Weights of a small GPT-style language model, trained from scratch on English Wikipedia: 11 layers, learned positions.
Each number is 50 + 15 x the weight over its row's rms, rounded and kept within 0 to 99. Layers, rows and columns count from 0. The size before them is the row's rms in percent of the matrix's.

# down: layer 4 MLP down (transposed), 256x64, rms 0.0882, rows 237-255, columns 0-63
# up: layer 4 MLP up, 256x64, rms 0.0878, rows 238-255, columns 0-63
down237 116:43 30 20 47 63 39 59 56 40 53 49 42 21 30 37 64 66 44 40 25 33 37 37 67 28 41 77 56 52 45 72 34 84 49 53 50 69 50 43 69 55 46 50 29 50 53 73 39 58 49 59 54 51 42 54 77 44 68 55 55 36 45 82 16
up238 094:52 75 43 45 90 47 40 69 55 62 69 35 08 61 62 60 32 52 61 26 25 68 56 54 49 65 24 52 43 35 65 79 42 43 51 39 53 49 54 33 78 55 59 46 49 46 68 53 57 44 45 37 66 53 56 36 48 41 28 59 38 40 64 22
down238 093:50 55 63 20 50 38 74 35 75 57 52 57 55 50 34 31 46 44 57 45 51 46 58 54 37 60 42 47 22 51 74 38 32 78 50 37 30 47 48 34 16 76 51 34 67 46 49 18 51 44 57 80 38 46 55 84 46 67 40 52 57 37 31 65
up239 092:35 58 43 19 57 38 31 39 58 38 44 43 39 22 23 41 40 31 35 31 51 71 81 46 65 34 59 64 39 44 50 67 30 30 43 42 49 17 60 59 52 42 42 61 32 42 65 46 37 38 56 21 55 48 62 69 58 39 59 45 38 32 50 15
down239 092:43 06 54 77 28 40 54 38 53 39 70 55 24 43 38 85 48 41 36 56 76 48 46 47 45 60 22 35 38 28 64 35 48 69 47 61 56 58 57 58 35 56 52 62 66 71 84 73 62 54 48 47 57 31 60 63 67 48 49 70 47 45 40 52
up240 099:54 26 44 57 50 39 77 48 45 74 42 72 31 56 59 50 19 33 37 28 67 70 35 38 59 47 70 63 36 72 45 50 42 43 63 58 69 56 22 31 41 58 38 67 60 45 71 41 47 45 84 64 32 55 57 80 61 68 53 30 58 50 36 48
down240 124:53 13 47 60 48 65 08 30 24 58 35 60 42 62 60 69 49 75 58 69 27 61 68 66 59 45 54 58 66 76 53 45 25 45 64 43 19 67 31 54 58 53 59 49 23 38 53 55 54 38 45 36 53 41 42 49 38 58 55 36 51 24 47 62
up241 095:43 42 60 70 33 52 56 69 11 49 52 43 75 56 44 72 38 53 35 77 47 59 43 39 32 64 44 77 57 33 46 56 53 66 38 43 58 63 66 48 39 66 48 41 64 47 60 56 69 45 84 46 37 34 78 45 46 57 44 37 01 43 52 55
down241 102:62 56 61 34 35 41 33 47 43 59 54 63 77 58 67 83 54 65 66 42 35 36 67 23 49 72 68 73 47 68 40 49 75 54 47 57 46 63 64 64 73 69 66 40 47 54 37 39 44 28 39 54 73 49 59 45 57 82 63 55 16 41 33 56
up242 092:36 44 36 41 49 50 59 18 27 31 48 42 54 37 51 42 40 30 59 50 24 17 61 39 45 26 47 49 42 56 54 69 32 47 41 23 48 57 29 44 46 40 49 19 32 40 64 32 54 30 32 70 29 44 56 59 29 45 38 46 22 26 70 60
down242 076:59 42 57 62 42 88 45 70 48 44 45 44 61 53 75 59 85 55 38 47 58 26 59 44 68 62 78 59 57 42 54 30 67 54 73 41 54 33 50 63 52 70 41 51 60 62 00 56 44 42 49 47 66 48 49 19 78 54 49 54 60 62 44 50
up243 102:57 62 58 44 44 25 38 21 83 48 59 54 16 35 46 44 54 47 50 45 42 64 68 41 39 60 19 29 47 49 48 30 45 40 58 49 26 50 44 58 13 63 54 66 23 45 36 84 34 44 63 37 41 29 47 41 54 43 54 67 30 54 58 37
down243 108:45 31 56 67 34 58 46 49 52 42 44 32 54 46 38 63 26 89 69 86 35 30 29 58 53 34 41 16 41 78 49 42 46 55 36 48 70 26 65 33 67 64 48 55 66 39 41 43 57 62 51 29 50 73 64 69 57 55 64 37 51 56 59 36
up244 112:48 76 32 54 36 45 52 49 39 48 36 62 58 30 54 38 44 56 40 65 16 39 28 35 23 37 28 69 30 41 40 30 62 28 48 62 54 37 29 49 35 42 28 42 49 51 59 22 26 78 70 25 59 55 49 39 34 31 37 49 45 42 63 37
down244 100:64 54 25 30 45 63 62 48 34 45 75 35 49 42 44 53 58 48 52 66 46 49 37 76 23 39 21 42 31 81 94 31 26 57 41 44 56 75 54 42 57 52 70 62 45 50 68 56 45 50 26 68 41 28 43 65 32 55 61 38 46 43 60 43
up245 101:43 67 50 52 68 60 38 41 35 28 53 41 51 64 45 37 50 37 56 48 09 51 58 27 36 52 46 35 42 69 45 53 39 42 39 82 69 59 50 51 29 27 70 43 49 54 58 42 36 56 66 47 32 61 70 42 06 43 64 34 38 60 88 42
down245 101:53 35 55 25 42 68 30 62 52 71 45 26 42 65 58 60 23 34 77 35 29 53 49 77 46 72 45 25 63 47 49 67 44 36 42 34 53 46 48 32 25 73 50 64 46 50 52 48 62 79 63 44 64 70 48 39 69 33 54 29 24 61 64 56
up246 091:64 50 59 32 46 43 54 54 47 70 68 57 47 44 37 61 49 22 56 43 35 14 61 42 36 30 30 45 34 87 30 26 33 53 38 64 58 74 76 47 66 49 54 64 48 48 74 52 31 55 48 44 46 42 48 48 68 41 71 32 20 28 35 52
down246 083:62 58 43 68 30 61 77 45 43 48 26 56 38 65 53 41 26 28 41 73 77 31 44 75 60 50 63 57 46 27 66 66 54 61 66 59 42 45 50 36 61 83 35 35 40 36 48 39 47 39 57 27 75 64 35 59 22 27 39 66 60 61 54 47
up247 091:50 61 39 35 83 47 23 49 46 72 29 39 34 50 52 47 31 53 63 56 55 51 32 42 56 63 59 76 53 58 32 50 37 23 49 79 46 66 33 60 61 64 56 60 33 48 70 53 55 26 35 17 75 48 29 62 35 46 59 34 24 48 60 70
down247 110:73 58 18 31 36 53 31 44 51 36 55 37 65 74 63 33 55 48 48 20 42 81 47 53 16 46 41 70 52 89 58 51 58 74 46 59 49 34 47 45 68 35 62 46 33 26 57 61 65 52 41 44 45 52 51 55 50 65 42 47 18 29 54 46
up248 096:60 70 32 76 70 63 57 74 55 78 40 28 42 66 62 41 41 69 52 71 65 83 37 20 61 79 39 73 34 57 35 64 48 43 34 61 69 34 33 40 61 66 63 51 57 40 42 36 47 61 51 47 37 61 45 58 47 60 57 76 49 50 68 47
down248 131:39 70 75 69 57 44 52 26 62 50 41 45 57 53 50 63 35 70 49 35 61 60 20 41 51 49 52 29 82 53 49 47 77 79 45 62 64 37 55 58 66 19 53 59 49 53 59 54 29 78 54 64 24 55 57 35 26 57 47 64 40 50 62 82
up249 081:40 38 28 37 66 34 41 52 26 31 40 34 43 46 36 39 27 20 39 62 67 55 41 55 58 79 43 53 37 34 30 31 53 38 20 30 39 29 37 35 44 59 31 52 52 37 21 54 48 54 43 65 61 67 57 72 40 48 50 85 32 39 50 49
down249 085:53 38 73 48 54 38 56 44 50 86 35 22 33 39 61 45 35 74 67 34 52 80 53 44 36 22 25 50 43 39 35 62 64 45 40 63 38 66 61 59 54 51 34 52 60 73 64 51 35 74 52 36 53 74 71 43 14 57 55 56 68 49 45 37
up250 095:64 72 47 59 34 61 24 46 21 67 64 24 33 61 36 28 37 31 29 52 37 41 54 57 54 85 45 32 45 45 58 44 38 70 18 49 65 49 63 67 60 47 58 59 60 61 72 44 56 42 80 54 27 30 45 58 39 30 62 60 40 49 65 56
down250 101:64 47 46 57 49 44 66 37 61 55 48 63 43 48 77 79 63 44 69 58 73 75 43 58 67 49 56 78 42 45 60 37 51 49 29 47 44 71 48 52 51 50 51 19 70 42 68 60 14 83 79 45 50 86 47 61 39 37 63 52 56 66 39 57
up251 111:52 46 83 75 56 56 35 63 64 37 54 24 33 34 46 44 70 60 63 49 62 39 50 45 37 76 58 30 37 68 82 41 46 53 26 63 53 29 55 59 31 51 62 59 66 40 59 57 63 30 75 79 35 43 49 49 59 46 42 80 58 45 76 62
down251 097:30 53 40 51 48 45 45 50 38 55 53 63 74 72 81 63 45 45 30 49 35 38 40 72 67 22 61 66 55 32 17 60 79 51 59 46 74 39 53 46 58 50 37 60 27 63 33 45 35 74 42 39 76 37 53 35 47 23 69 31 60 49 35 40
up252 103:45 48 55 67 77 54 68 72 74 64 43 43 73 67 78 56 45 43 58 54 52 43 45 58 48 64 46 29 49 61 73 49 41 42 70 56 64 67 49 74 37 39 91 94 58 42 53 83 64 65 51 50 49 40 55 48 51 42 68 44 34 63 63 51
down252 094:46 70 61 72 35 45 57 32 55 60 54 48 86 55 25 44 45 69 47 46 66 51 72 11 42 42 54 72 79 40 28 58 68 64 39 41 66 53 40 50 59 36 27 52 46 59 31 53 24 49 67 41 45 45 48 38 30 54 25 57 47 20 43 34
up253 100:61 52 22 52 37 57 40 47 71 72 35 70 04 54 33 63 52 60 40 51 61 43 39 60 54 34 39 45 40 53 35 38 51 40 29 56 36 24 53 35 43 25 57 32 46 57 49 33 49 14 42 46 41 31 25 36 44 68 40 41 63 70 41 74
down253 092:59 43 39 28 44 61 39 62 49 51 67 44 73 35 72 50 38 72 63 66 77 73 64 41 59 55 23 65 32 32 40 47 41 39 30 56 56 59 44 73 36 59 43 40 36 25 45 37 71 58 39 32 56 45 37 52 43 15 50 78 41 34 79 60
up254 081:46 46 64 70 36 58 59 70 46 32 28 45 82 44 33 45 39 54 52 56 70 58 26 74 97 59 63 86 43 55 28 37 37 65 55 40 43 37 56 56 38 33 58 42 39 49 64 48 61 47 72 40 34 42 56 31 56 26 52 63 46 36 52 70
down254 082:78 49 49 55 58 41 61 53 59 47 50 39 43 54 47 73 47 43 73 59 47 44 40 60 62 55 66 80 65 37 70 66 73 78 48 43 67 58 54 59 82 55 19 62 39 57 44 42 34 98 25 40 61 62 62 35 40 64 71 59 46 52 63 39
up255 109:35 37 33 58 42 44 47 48 34 52 58 44 25 41 34 48 68 50 40 71 30 30 52 24 42 35 26 45 39 42 24 52 26 24 46 47 41 28 45 51 20 31 46 34 34 53 55 46 31 58 54 34 60 42 49 44 32 20 66 34 50 27 55 16
down255 076:66 64 25 33 32 20 42 46 39 31 36 29 65 54 40 46 26 20 38 68 75 42 62 62 54 71 36 53 70 36 52 36 34 45 33 53 55 62 37 43 53 59 67 30 80 31 40 45 75 35 68 58 36 49 22 45 63 53 36 46 54 47 54 55